config.toml
n_layer = 9
d_model = 768
vocab_size = 20898
positions = "rope"
attn_scale = 0.125
lr_mult_up = 1.18
grad_clip = 1.0
schedule = "wsd"
batch_tokens = 131072
Each number is 50 + 15 x the weight over its row's rms, rounded and kept within 0 to 99. Layers, rows and columns count from 0. The size before them is the row's rms in percent of the matrix's.

# up: layer 6 MLP up, 6144x768, rms 0.108, rows 1685-1697, columns 256-383
# down: layer 6 MLP down (transposed), 6144x768, rms 0.105, rows 1685-1696, columns 256-383
up1685 106:39 51 50 39 36 71 51 47 52 63 65 64 57 75 48 39 47 61 75 72 62 15 31 34 31 73 26 50 40 38 64 60 39 42 76 37 41 48 41 77 84 41 41 52 41 56 43 57 44 51 39 48 41 47 41 33 65 50 44 40 60 83 54 45 13 55 40 35 63 43 46 52 28 23 43 24 35 71 77 33 54 67 51 40 17 28 64 43 41 48 61 64 56 81 46 37 52 70 56 69 34 31 66 66 58 50 41 32 44 54 53 63 73 60 60 51 30 47 34 53 64 43 30 52 59 56 45 37
down1685 112:45 65 41 22 51 37 54 50 67 48 64 80 26 60 43 41 43 60 34 64 20 43 47 38 57 41 38 59 57 16 57 58 48 52 19 15 59 42 50 43 53 81 52 42 59 70 34 30 72 71 46 56 50 63 40 44 47 90 44 22 59 30 53 37 73 79 44 44 54 47 36 48 73 50 41 55 53 84 52 62 73 54 37 48 25 61 33 70 51 44 54 38 38 26 66 68 60 61 61 38 55 56 40 77 65 58 32 62 57 62 52 29 66 56 62 59 20 40 19 65 27 45 41 53 55 60 62 35
up1686 090:59 39 58 74 47 54 49 63 72 56 61 69 61 59 39 64 52 50 37 60 71 59 38 14 70 42 67 81 46 56 44 07 75 71 44 78 49 44 35 73 42 78 62 33 77 45 50 59 53 56 55 43 67 57 52 70 63 57 35 39 44 77 55 48 49 56 14 43 37 57 60 63 30 37 87 57 66 46 30 82 44 20 64 59 41 07 50 44 36 44 68 61 44 63 34 73 46 60 47 63 37 52 51 49 48 33 68 32 51 48 39 55 69 70 45 74 55 20 58 67 66 69 49 59 57 58 54 51
down1686 087:39 35 32 33 75 53 33 36 26 60 42 37 50 72 29 45 42 68 62 80 09 45 56 45 50 38 56 18 34 62 44 58 54 65 60 61 49 33 56 72 60 27 46 55 48 44 60 54 28 32 46 54 48 34 48 59 46 38 66 56 20 47 31 31 50 30 36 53 68 33 43 09 31 40 38 29 28 67 65 57 53 69 77 38 38 69 63 11 47 41 39 48 50 56 27 39 44 05 56 50 38 55 48 53 44 58 07 56 53 26 39 27 43 38 35 62 31 65 30 65 84 49 62 17 51 73 57 55
up1687 096:13 35 56 81 57 67 76 45 75 56 61 47 58 57 73 41 51 29 65 43 48 64 66 48 69 45 29 37 64 62 09 51 80 63 75 23 34 36 71 54 55 61 47 76 53 69 69 23 55 65 69 59 56 31 83 40 66 85 42 50 67 73 21 53 49 58 62 51 32 42 45 39 52 31 34 45 59 59 50 33 66 53 81 49 57 42 27 42 35 37 58 56 59 37 68 41 68 70 59 48 62 40 32 36 36 52 31 52 43 63 64 73 31 61 23 42 41 40 82 38 48 63 78 80 50 67 58 58
down1687 088:46 42 39 44 61 58 59 26 32 52 53 63 63 26 25 37 40 67 48 33 69 66 66 57 94 62 27 46 43 47 37 42 32 45 57 42 33 71 79 72 50 41 59 33 41 40 60 39 52 41 67 40 62 45 50 62 36 24 18 17 18 29 70 28 61 38 47 51 50 51 46 19 57 65 47 67 69 34 38 73 45 60 40 66 24 34 32 46 56 56 39 56 49 72 72 35 76 24 18 35 47 55 95 37 50 72 51 73 55 48 64 39 53 78 76 72 68 41 44 13 24 41 50 52 57 53 50 60
up1688 095:26 52 39 43 82 30 55 43 44 38 86 47 60 33 56 85 36 67 56 67 63 69 48 48 38 67 51 63 47 55 62 43 44 56 14 24 71 39 68 56 35 59 65 41 41 30 53 11 40 51 42 56 89 55 14 32 56 31 52 16 40 55 44 64 42 62 34 47 38 36 53 37 65 44 39 40 52 37 56 65 55 38 45 45 58 39 51 27 56 42 50 53 43 72 61 36 38 61 50 39 58 46 62 64 43 34 58 66 36 54 46 43 61 65 55 63 56 52 54 48 59 55 52 56 27 26 43 39
down1688 098:68 37 37 37 39 72 34 49 53 44 26 41 51 44 50 63 40 76 53 64 38 38 40 63 49 39 26 41 58 49 44 59 80 36 36 42 56 80 44 24 49 31 49 45 36 44 52 81 59 54 46 53 63 64 33 13 40 36 44 41 58 59 52 62 57 35 42 51 52 43 51 62 60 59 36 39 23 47 51 43 43 44 67 58 60 50 31 00 58 40 44 43 36 54 30 32 26 37 50 41 43 50 39 60 49 32 35 16 33 28 55 34 50 51 25 57 74 57 35 38 46 51 52 54 53 38 43 23
up1689 095:61 73 51 65 60 43 54 47 60 16 50 69 49 64 63 52 58 43 57 49 18 58 51 36 58 34 55 40 37 46 33 83 20 27 48 74 44 54 27 51 42 54 24 69 46 46 40 44 48 44 48 31 35 32 54 50 60 53 52 45 16 60 51 49 58 74 46 61 54 74 41 56 45 37 44 59 48 37 33 61 30 48 46 62 36 52 71 55 20 43 53 54 79 46 54 32 59 41 62 69 68 61 63 40 47 32 40 38 64 69 59 59 69 56 44 39 67 78 54 44 41 31 45 49 60 43 39 55
down1689 096:62 15 49 45 35 35 63 53 44 38 43 41 56 56 39 61 68 53 56 29 68 45 28 35 42 73 35 20 13 68 59 57 47 40 44 48 32 48 30 58 69 44 35 80 35 34 46 51 22 60 73 29 59 86 37 40 52 75 50 56 40 60 40 42 61 14 72 60 49 42 70 56 28 55 34 68 49 39 26 69 43 19 79 52 53 22 55 38 63 35 47 31 44 39 71 65 26 68 68 43 28 35 59 59 57 30 49 60 18 50 65 47 60 62 11 29 63 09 56 24 47 28 36 49 56 60 50 46
up1690 097:53 38 43 55 48 22 39 61 67 37 87 56 36 92 39 43 55 56 62 27 54 54 37 50 76 30 40 48 46 49 50 51 39 47 25 37 33 56 43 57 27 82 57 45 25 19 36 50 55 28 40 82 41 60 33 28 29 45 53 33 49 64 42 41 49 46 57 81 36 38 85 33 40 63 83 48 52 58 11 55 56 75 64 32 67 66 57 29 23 18 34 51 59 55 42 60 51 60 46 59 30 72 31 58 49 53 38 50 37 38 49 41 76 19 40 49 63 55 32 63 48 39 28 82 76 69 52 60
down1690 096:64 33 48 58 45 57 36 88 80 29 44 56 39 81 55 31 44 17 55 52 44 66 41 50 43 40 77 53 42 67 55 61 60 77 53 47 44 96 47 43 26 24 76 26 58 44 54 53 58 80 51 81 48 76 59 72 27 87 35 54 48 31 50 28 63 76 37 69 49 47 43 37 73 28 40 32 42 42 45 54 25 44 80 46 61 54 62 26 51 49 49 42 56 34 85 29 59 53 63 77 43 65 61 53 55 71 49 74 49 57 31 27 66 38 49 44 37 57 21 40 36 60 51 24 42 61 48 25
up1691 096:43 63 29 55 66 54 51 48 60 68 35 39 58 53 25 26 43 38 41 52 63 49 76 38 64 66 47 53 73 71 38 62 58 41 53 67 50 63 41 63 80 72 66 49 66 57 40 63 25 33 64 54 59 58 71 49 54 43 36 42 18 18 32 41 36 55 35 52 51 59 55 43 44 56 22 57 38 76 40 32 20 48 40 57 46 47 57 60 63 66 40 58 39 70 56 39 50 46 50 46 74 63 54 02 64 63 51 46 47 58 74 33 53 42 48 54 50 56 49 62 67 53 47 27 57 70 55 21
down1691 097:69 54 41 56 56 42 33 71 31 85 60 69 44 62 54 46 49 34 49 45 32 42 43 43 38 60 50 58 45 66 43 51 87 63 52 49 59 30 39 29 37 31 61 50 31 64 65 46 34 58 75 28 33 70 47 64 59 49 99 50 47 52 46 74 43 46 41 29 36 29 67 55 41 39 40 14 32 73 42 64 46 54 28 47 37 39 34 61 48 56 57 56 54 37 33 40 58 38 80 61 47 62 43 55 36 41 37 48 33 69 58 56 44 47 48 46 67 54 55 59 59 44 78 81 73 50 38 44
up1692 097:54 81 87 38 23 46 54 37 77 85 39 65 42 57 64 51 39 74 54 26 51 38 86 39 69 78 63 65 52 43 22 34 49 71 57 74 34 78 31 66 57 42 58 33 61 51 52 51 61 48 54 43 27 57 54 56 55 75 84 59 40 38 37 75 20 77 85 32 66 24 41 51 36 52 41 32 46 32 60 33 50 62 50 50 34 57 67 61 42 68 32 47 47 59 78 50 57 68 33 62 55 41 52 58 42 51 16 56 64 57 55 24 42 33 41 45 57 46 73 44 75 43 42 49 58 29 62 55
down1692 104:45 51 36 86 46 26 54 54 26 40 78 53 39 48 56 61 48 51 39 77 26 14 99 63 53 60 42 57 65 46 56 97 60 52 47 36 90 25 31 34 44 35 54 57 38 29 57 53 19 42 42 48 32 69 38 61 15 78 51 54 46 46 51 21 32 39 31 56 47 50 80 37 46 53 60 48 33 21 54 44 67 55 59 50 62 36 34 59 47 48 55 60 25 37 29 46 51 36 37 38 54 82 71 49 50 46 33 60 29 37 81 48 47 38 58 52 40 42 69 36 65 53 46 33 44 53 55 41
up1693 106:50 40 18 46 45 72 83 29 27 58 42 50 41 57 47 61 57 41 43 45 35 49 58 78 34 54 41 34 35 44 56 49 54 55 27 42 47 45 53 78 44 29 49 67 29 24 52 37 37 75 42 59 38 53 72 76 55 45 69 49 59 61 82 41 55 58 46 38 42 67 44 46 45 47 56 44 44 62 59 48 45 53 46 46 46 35 42 57 56 38 51 44 50 72 67 64 37 28 58 29 83 76 67 48 49 15 26 53 21 69 70 59 61 48 53 46 67 62 46 18 41 49 15 75 66 39 78 58
down1693 101:47 52 53 25 25 73 54 65 60 54 83 54 15 52 69 54 53 24 52 73 67 30 55 22 48 79 56 54 43 58 76 53 62 49 79 22 49 57 57 72 34 49 69 60 31 75 48 43 38 59 63 56 66 45 21 57 47 35 64 56 46 75 70 75 54 47 42 58 45 69 59 43 41 57 55 48 78 35 45 55 28 45 35 65 49 68 43 62 74 44 29 59 58 17 65 48 30 70 61 54 81 63 15 53 63 35 81 24 37 45 30 42 73 18 64 48 71 33 47 28 59 44 42 50 55 25 39 43
up1694 100:46 47 55 47 53 48 35 58 43 62 86 53 28 36 52 39 50 56 34 64 56 43 55 69 54 54 73 52 32 39 62 46 59 57 79 54 51 69 19 49 26 74 58 66 31 56 64 65 57 52 43 62 56 23 64 52 29 33 62 83 28 59 50 47 36 32 49 37 76 60 72 62 39 58 48 59 39 54 34 43 56 72 42 36 42 38 55 41 48 62 48 43 45 59 44 47 20 54 25 27 56 41 57 75 92 46 59 59 63 77 55 27 45 49 27 46 84 56 36 57 51 53 47 37 49 52 42 62
down1694 100:40 44 68 25 31 74 36 47 15 41 71 58 36 29 42 82 49 45 74 55 42 50 51 71 50 38 48 30 62 09 21 47 38 57 53 54 50 74 48 18 30 48 40 28 42 51 45 42 54 56 48 41 35 58 45 50 32 61 25 69 76 48 54 60 41 66 62 42 35 48 43 44 33 52 68 68 52 53 53 57 46 49 48 43 77 62 36 32 40 55 24 63 50 33 46 47 64 61 28 59 67 39 48 39 60 58 34 55 42 77 26 35 51 44 52 56 55 54 97 77 47 60 65 76 61 60 29 47
up1695 090:42 42 33 32 58 44 25 87 46 46 52 47 71 35 57 56 42 55 54 35 29 50 14 33 83 45 20 46 51 57 46 43 42 67 54 66 46 12 59 25 41 30 62 54 44 44 50 45 35 33 42 68 49 53 60 58 52 44 41 36 62 55 51 59 51 73 30 66 35 41 79 35 68 37 59 63 54 83 32 56 56 65 63 73 58 57 55 37 18 24 49 28 39 51 32 30 65 27 51 59 59 41 34 57 38 44 34 49 72 36 69 64 73 69 41 53 39 37 43 49 55 30 52 68 84 50 45 60
down1695 092:37 43 30 72 36 44 36 57 53 49 84 53 39 44 61 41 59 16 48 68 40 50 61 57 82 40 45 65 14 12 43 33 63 67 21 66 60 69 43 42 42 48 87 47 22 69 44 49 27 55 42 47 31 76 49 38 58 23 24 37 43 50 41 52 35 53 54 29 71 89 49 52 54 34 53 48 56 40 31 68 54 39 11 27 26 18 43 42 90 77 47 59 63 47 40 34 64 50 85 46 57 44 46 61 45 47 82 58 39 55 29 65 52 35 44 34 36 74 49 33 47 35 57 20 39 63 47 44
up1696 108:50 56 37 61 57 39 61 44 66 46 41 34 40 41 38 48 69 60 72 29 42 33 37 40 47 41 27 65 43 41 54 56 61 71 63 46 56 49 65 33 44 56 61 42 04 68 36 54 15 89 38 47 44 70 21 53 48 36 65 65 50 79 37 35 39 72 42 48 31 63 34 39 70 50 41 56 38 46 49 61 57 57 34 66 22 43 40 23 36 36 52 81 39 54 53 38 58 51 42 46 41 62 23 49 29 67 80 57 39 54 57 42 57 55 46 42 33 47 57 91 41 23 70 32 37 66 45 52
down1696 099:28 64 42 81 53 74 69 40 30 69 51 33 35 23 40 39 44 61 48 61 49 31 32 73 54 32 37 52 32 46 23 57 49 80 48 32 36 49 74 51 38 41 59 16 53 56 19 30 46 63 53 52 40 62 51 68 43 56 63 60 57 34 74 38 33 42 64 55 33 34 54 38 30 35 55 50 48 49 52 53 49 52 87 46 47 36 43 48 43 75 98 46 67 43 74 55 72 49 24 52 11 59 43 42 50 32 55 32 30 53 37 47 30 55 54 44 40 38 66 80 53 38 82 44 40 47 41 64
up1697 100:39 41 58 56 45 26 61 84 66 40 45 44 45 40 36 74 41 44 65 69 22 48 36 22 64 79 48 58 35 53 38 16 40 57 56 28 48 49 55 40 29 62 32 54 26 56 54 47 51 46 28 28 63 41 52 28 26 58 57 30 44 42 55 61 31 56 38 74 22 30 55 54 55 47 74 38 38 18 42 66 25 66 13 45 50 27 64 38 35 47 41 63 58 70 63 36 44 35 57 54 43 52 69 55 41 68 59 32 64 28 30 57 51 42 62 50 77 39 18 07 39 39 25 39 63 22 43 44